python train.py --num_hidden_layers=13 --hidden_size=512 --num_key_value_heads=8 --intermediate_size=2048 --parallel_block=false --optimizer="muon_variant" --beta1=0.95 --decay_fraction=0.885 --batch_tokens=65536 --dataset="wikipedia_en"
Each number is 50 + 10 x the weight over its row's rms, rounded and kept within 0 to 99. Layers, rows and columns count from 0. The size before them is the row's rms in percent of the matrix's.

# gate: layer 10 MLP gate, 2048x512, rms 0.122, rows 1141-1157, columns 128-191
# up: layer 10 MLP up, 2048x512, rms 0.129, rows 1141-1156, columns 128-191
# down: layer 10 MLP down (transposed), 2048x512, rms 0.0634, rows 1141-1156, columns 128-191
gate1141 102:48 47 54 79 64 45 52 41 44 65 47 47 60 58 41 52 60 53 58 45 54 47 46 56 67 52 61 64 27 57 44 53 55 60 57 45 52 62 45 50 74 51 58 55 43 63 66 43 64 50 71 45 42 62 63 50 42 40 47 49 63 47 54 19
up1141 102:57 55 46 52 31 35 28 41 58 46 58 50 43 58 42 43 53 60 60 60 62 46 48 64 60 37 45 44 42 42 48 42 52 59 46 58 34 60 57 49 32 48 64 63 66 55 32 71 54 43 35 53 32 56 59 58 50 50 39 54 54 42 56 51
down1141 099:51 38 67 57 51 59 33 52 63 51 58 50 47 59 45 57 44 53 45 46 42 32 46 47 60 54 63 39 71 35 51 61 59 42 34 39 54 76 46 58 39 49 58 52 53 66 31 42 51 62 67 60 60 42 43 40 59 62 70 61 57 47 58 40
gate1142 095:56 40 51 64 35 60 44 47 51 29 42 41 70 45 45 55 62 39 48 55 48 66 50 54 38 49 57 62 50 36 41 37 65 33 76 50 56 48 55 40 40 55 72 54 48 57 61 66 69 73 47 36 45 49 32 45 32 40 33 50 54 59 60 40
up1142 107:34 48 42 54 54 46 62 64 35 81 31 59 54 27 58 58 47 39 71 51 56 44 43 54 66 66 48 54 51 50 45 49 37 41 53 51 59 41 42 28 47 53 61 44 39 36 65 58 47 57 44 58 41 42 54 56 44 35 38 62 48 59 33 34
down1142 108:65 66 67 38 49 45 65 55 64 47 49 55 52 44 33 50 64 53 60 59 51 53 38 38 62 36 50 63 77 55 36 55 66 67 51 63 53 57 47 51 57 50 32 56 49 64 58 52 49 54 42 44 54 58 38 45 49 67 63 65 36 33 62 50
gate1143 102:48 31 52 59 50 45 60 53 37 63 70 50 36 41 37 56 56 57 49 30 54 54 51 60 50 51 46 38 61 48 41 45 56 52 50 47 56 47 47 45 57 46 62 46 53 42 58 51 49 59 63 56 39 47 53 51 56 57 44 53 43 58 50 65
up1143 101:50 38 47 39 37 47 43 54 66 41 30 51 53 68 50 61 40 43 54 54 51 54 24 59 58 62 46 46 39 45 74 65 66 49 51 42 55 47 64 68 69 63 70 33 44 49 48 57 43 50 42 39 43 53 38 53 56 61 43 51 46 60 49 42
down1143 096:52 55 42 61 59 40 49 55 60 58 47 48 40 56 39 56 58 38 61 55 44 55 52 57 42 46 55 42 48 61 54 55 61 62 74 48 37 54 58 58 54 34 57 52 43 50 50 57 60 63 52 62 42 59 49 60 32 38 42 44 49 56 50 47
gate1144 103:42 50 50 56 50 53 43 57 47 61 37 40 52 55 40 61 41 40 48 52 29 39 49 58 48 36 50 47 55 58 52 47 44 51 44 49 55 42 46 46 42 69 43 38 46 56 37 64 48 52 62 69 48 35 54 44 49 51 68 71 43 57 56 37
up1144 097:58 44 51 31 53 56 43 38 46 65 70 59 63 38 42 34 48 51 53 46 26 62 49 47 49 57 63 56 49 57 45 57 56 50 55 53 56 47 51 67 50 42 48 50 59 55 53 35 44 65 34 55 64 49 51 55 33 31 37 49 26 54 52 59
down1144 099:35 60 56 41 52 53 49 53 56 51 68 43 47 51 53 34 65 35 49 49 57 33 47 52 57 37 39 40 62 49 53 54 24 45 59 47 46 67 50 44 39 37 48 40 69 36 70 50 25 54 48 45 44 43 46 28 44 51 54 50 46 32 38 59
gate1145 102:49 46 58 50 34 43 45 43 51 55 47 54 51 61 47 56 30 46 58 56 61 36 35 59 43 26 45 43 31 43 42 50 59 50 55 35 49 48 58 29 29 53 48 69 54 42 47 36 51 62 50 49 51 60 41 51 53 40 37 36 60 53 57 31
up1145 102:61 41 73 65 55 67 50 54 58 54 50 57 23 36 52 66 45 46 59 56 42 44 43 34 62 55 51 56 43 43 39 60 51 58 57 69 48 40 49 46 61 32 45 47 39 56 57 49 31 57 40 39 38 57 50 47 32 43 47 50 38 47 37 71
down1145 100:50 29 47 27 29 69 49 42 52 46 69 63 49 49 46 43 51 40 44 52 45 55 48 44 61 54 45 35 54 48 65 42 65 35 61 52 38 32 47 46 69 42 57 55 57 54 49 47 40 56 46 54 69 66 54 67 53 47 59 44 56 67 35 58
gate1146 104:34 58 54 52 60 48 42 59 53 53 42 55 54 36 40 48 26 58 53 44 50 49 51 53 35 45 60 49 40 35 53 46 51 44 44 53 51 43 44 40 52 68 51 66 36 55 54 52 51 57 38 53 49 46 59 64 33 45 33 47 58 50 42 80
up1146 101:42 77 54 62 46 32 45 48 48 61 37 44 60 42 37 48 66 49 57 59 68 50 47 31 68 37 44 66 61 58 45 51 51 52 60 42 50 51 56 50 43 58 46 53 36 51 62 42 46 40 35 38 59 58 50 57 42 48 62 60 39 33 57 68
down1146 100:40 52 48 42 48 52 45 50 54 61 39 46 45 40 48 56 38 65 56 48 44 64 53 63 46 50 35 47 52 38 53 62 56 52 62 47 33 24 32 49 69 61 46 59 32 46 64 35 46 47 58 34 53 50 40 51 48 68 63 58 27 52 48 42
gate1147 102:46 50 36 36 62 69 39 31 48 59 49 49 59 58 62 45 58 31 70 56 47 46 30 51 59 68 40 64 33 50 34 42 35 29 52 39 33 50 40 54 67 43 44 53 46 62 32 41 57 60 47 40 59 57 68 48 35 38 60 58 53 65 34 29
up1147 104:61 56 60 35 59 54 58 52 68 45 41 55 38 53 47 59 49 43 57 45 65 71 67 46 52 48 42 62 54 43 80 45 46 56 54 46 35 56 36 57 56 39 52 39 47 53 21 37 41 58 26 32 62 49 57 55 46 48 68 42 62 57 39 60
down1147 105:51 59 57 57 56 20 52 31 48 69 74 40 49 58 69 62 56 57 16 48 56 57 55 59 57 43 38 62 51 49 37 80 39 32 61 44 56 40 57 63 61 38 45 54 59 53 46 51 61 56 47 61 60 29 50 48 48 52 55 43 49 52 29 52
gate1148 099:47 39 52 60 48 58 42 52 55 59 63 65 58 38 47 46 58 67 54 48 53 66 56 52 48 54 54 49 47 45 44 45 41 45 48 37 57 36 45 53 45 49 45 57 59 47 38 61 46 48 40 46 47 59 43 48 48 31 58 39 50 50 45 43
up1148 103:19 62 66 59 59 44 45 52 49 32 42 44 56 48 48 58 57 52 34 50 52 53 56 51 62 31 54 53 67 45 68 60 56 62 60 52 60 52 44 65 54 66 42 42 45 48 51 45 81 37 44 41 55 53 46 63 53 59 69 45 57 59 38 49
down1148 097:25 48 45 39 65 35 50 46 58 50 51 55 52 50 42 58 55 62 46 68 45 48 32 71 49 40 58 35 66 37 53 60 50 45 44 56 56 27 51 64 49 47 33 52 44 53 59 42 48 37 43 48 52 36 64 70 48 40 65 48 53 51 71 54
gate1149 100:43 48 43 51 51 50 54 43 63 54 49 58 52 59 76 46 64 52 49 48 61 44 49 51 35 40 37 38 50 38 45 51 69 40 53 57 56 40 51 57 44 53 48 25 40 39 62 39 44 31 45 64 28 39 37 78 41 47 44 30 60 43 69 52
up1149 101:81 49 51 53 35 56 47 61 54 56 65 59 60 46 60 61 49 67 43 35 56 35 31 53 38 61 38 64 42 40 42 54 45 47 61 49 50 32 46 71 63 51 60 49 61 56 45 45 66 53 70 57 37 48 36 55 37 57 63 28 51 45 52 50
down1149 096:43 45 36 39 49 55 50 47 43 51 36 44 46 33 29 63 53 49 62 62 48 73 46 58 54 55 43 56 58 46 43 44 28 58 71 52 58 63 42 48 36 62 59 51 48 42 49 35 66 58 65 54 72 55 64 47 74 43 39 63 54 53 57 59
gate1150 101:37 57 47 48 69 67 48 63 41 62 46 52 62 56 50 43 45 46 48 46 50 52 48 46 56 55 37 55 54 34 59 50 34 46 38 54 63 58 49 46 59 57 31 49 51 52 52 51 46 50 55 54 40 50 57 45 56 42 47 46 54 62 45 53
up1150 099:41 46 49 54 51 41 43 33 46 63 56 42 54 45 35 59 44 57 58 58 49 55 54 45 50 55 59 54 51 44 53 43 43 50 36 51 57 61 50 47 68 68 50 35 54 41 48 75 40 50 41 63 50 48 40 42 67 47 44 44 49 38 43 56
down1150 097:37 66 42 43 45 33 62 26 59 61 51 61 52 47 42 55 75 52 67 53 50 55 48 45 70 50 59 38 49 52 61 54 64 52 60 59 40 41 64 49 52 66 58 55 63 69 58 54 36 36 51 33 54 53 39 45 70 47 67 30 48 54 49 34
gate1151 101:45 54 66 61 37 38 47 60 50 64 52 46 52 51 51 56 66 49 59 55 49 48 52 67 32 45 55 62 45 55 55 45 68 43 51 41 47 46 35 60 62 50 44 68 52 46 43 56 68 48 56 62 64 36 53 30 36 39 53 53 35 64 50 39
up1151 100:32 46 26 62 35 68 34 48 38 46 58 45 53 57 49 51 47 42 57 54 43 34 51 44 41 36 52 47 58 58 37 39 67 59 38 49 46 44 56 47 52 59 55 60 48 43 53 30 53 57 62 33 52 36 50 48 59 42 49 48 39 54 35 53
down1151 102:43 81 31 49 37 35 25 38 51 46 32 76 50 47 48 50 36 36 48 65 35 52 39 46 59 58 78 55 50 63 43 53 54 47 48 66 43 40 57 46 66 47 55 52 58 51 46 52 33 36 56 48 55 46 76 60 51 57 51 47 37 52 73 39
gate1152 103:53 64 52 59 64 66 40 57 55 41 44 63 54 70 56 63 60 41 39 49 37 52 35 53 52 46 40 56 51 49 42 50 55 55 58 49 42 46 53 49 44 52 43 55 31 52 43 55 43 33 32 45 36 56 57 47 49 64 43 47 36 23 60 38
up1152 104:55 47 57 47 62 56 56 55 51 61 39 52 59 63 37 35 63 58 68 43 49 28 53 52 43 53 46 40 46 40 50 53 56 51 54 46 65 63 62 57 56 41 57 38 63 56 53 69 37 41 58 52 51 50 44 46 36 36 46 56 53 31 44 61
down1152 103:50 44 68 60 59 53 44 53 48 46 60 47 60 56 50 49 30 25 58 41 74 55 58 56 38 39 52 56 64 61 41 57 64 56 31 39 54 44 44 31 43 56 48 74 39 58 53 45 58 55 64 43 53 36 57 38 53 62 74 43 42 60 44 42
gate1153 098:52 29 55 55 45 23 43 26 38 31 42 58 41 42 49 50 48 52 54 45 55 57 53 50 48 43 61 61 35 61 70 74 46 43 54 56 42 60 62 70 57 57 39 50 67 48 41 55 51 43 45 29 60 43 39 40 46 62 38 43 56 63 69 43
up1153 097:56 56 52 48 46 65 38 49 55 36 64 53 27 43 43 44 73 57 48 65 57 42 50 47 51 50 55 53 48 68 51 49 64 40 50 55 62 57 55 57 58 51 51 55 43 56 48 58 46 44 66 44 60 51 57 34 44 59 52 45 52 52 62 48
down1153 095:63 44 67 42 46 57 57 54 57 63 57 38 46 51 55 48 57 57 59 38 38 63 33 54 53 60 53 49 47 73 45 59 53 41 29 41 40 47 41 55 34 47 69 48 38 58 56 31 71 59 51 43 54 49 41 52 66 43 59 48 42 42 47 62
gate1154 097:39 58 50 51 49 51 31 39 48 54 52 44 61 50 32 65 71 52 53 40 47 44 58 45 49 46 52 63 74 37 49 55 53 51 62 45 55 57 40 58 36 65 50 36 44 41 68 38 71 56 44 53 49 66 34 59 44 46 66 58 58 54 41 36
up1154 098:41 59 42 48 40 68 57 39 51 74 40 59 57 35 60 74 57 47 49 19 42 49 61 44 38 41 55 33 35 57 45 48 45 39 46 35 67 57 40 60 53 52 62 38 46 47 52 40 39 42 40 51 65 40 48 55 54 48 67 59 29 38 35 53
down1154 097:61 63 37 47 61 54 62 32 40 58 13 30 63 33 43 45 53 51 59 36 50 44 55 49 56 43 42 45 43 66 59 51 39 41 56 41 59 51 56 43 63 56 55 44 52 55 56 56 54 57 45 46 12 63 45 49 49 51 38 51 62 41 49 43
gate1155 095:57 44 51 42 43 74 54 54 42 49 49 42 45 39 56 61 60 60 49 51 53 52 42 63 56 40 50 60 52 61 47 50 40 59 56 54 54 42 56 67 39 43 44 54 27 67 47 48 56 61 54 53 60 43 56 65 63 45 61 54 57 39 46 40
up1155 091:59 53 69 52 41 59 57 31 58 66 41 45 48 59 57 69 61 55 40 50 55 39 33 52 60 45 41 51 36 68 55 51 53 56 43 61 52 42 30 58 45 42 44 66 43 49 56 58 62 56 38 44 75 58 36 57 50 50 55 38 60 40 46 35
down1155 100:41 54 31 34 65 57 50 27 41 57 67 49 47 39 42 37 52 51 31 51 61 60 39 64 51 64 41 63 51 36 46 68 57 61 63 60 53 57 42 45 46 48 38 59 40 55 49 56 47 54 69 42 53 57 56 33 54 50 32 49 58 59 51 42
gate1156 105:46 55 53 45 42 60 36 46 51 59 62 47 56 58 51 40 60 35 41 50 47 67 27 44 61 46 64 44 51 74 27 57 54 45 51 40 52 49 59 57 37 33 68 33 50 48 38 60 45 56 44 60 35 54 31 46 45 32 57 51 34 45 43 58
up1156 102:54 38 74 55 41 46 55 46 55 53 35 50 60 43 37 46 48 40 54 55 53 49 33 50 61 53 54 53 48 47 50 39 62 41 60 47 44 54 63 48 43 59 54 34 33 44 57 65 59 66 36 44 41 49 38 48 48 58 40 52 38 46 36 36
down1156 108:67 56 40 38 57 49 49 51 56 40 47 53 32 48 52 47 44 57 53 40 67 48 55 46 46 36 47 45 42 46 38 46 56 47 62 34 49 50 40 41 43 37 27 63 41 51 35 37 67 40 57 36 43 37 46 30 40 28 64 49 28 50 59 56
gate1157 101:55 56 52 43 54 37 70 55 44 41 47 55 42 42 71 35 45 57 54 43 55 49 45 40 31 42 45 32 57 44 39 68 46 51 48 61 51 65 42 50 45 49 55 45 42 58 23 59 41 44 48 45 54 40 57 48 60 47 52 38 39 58 38 42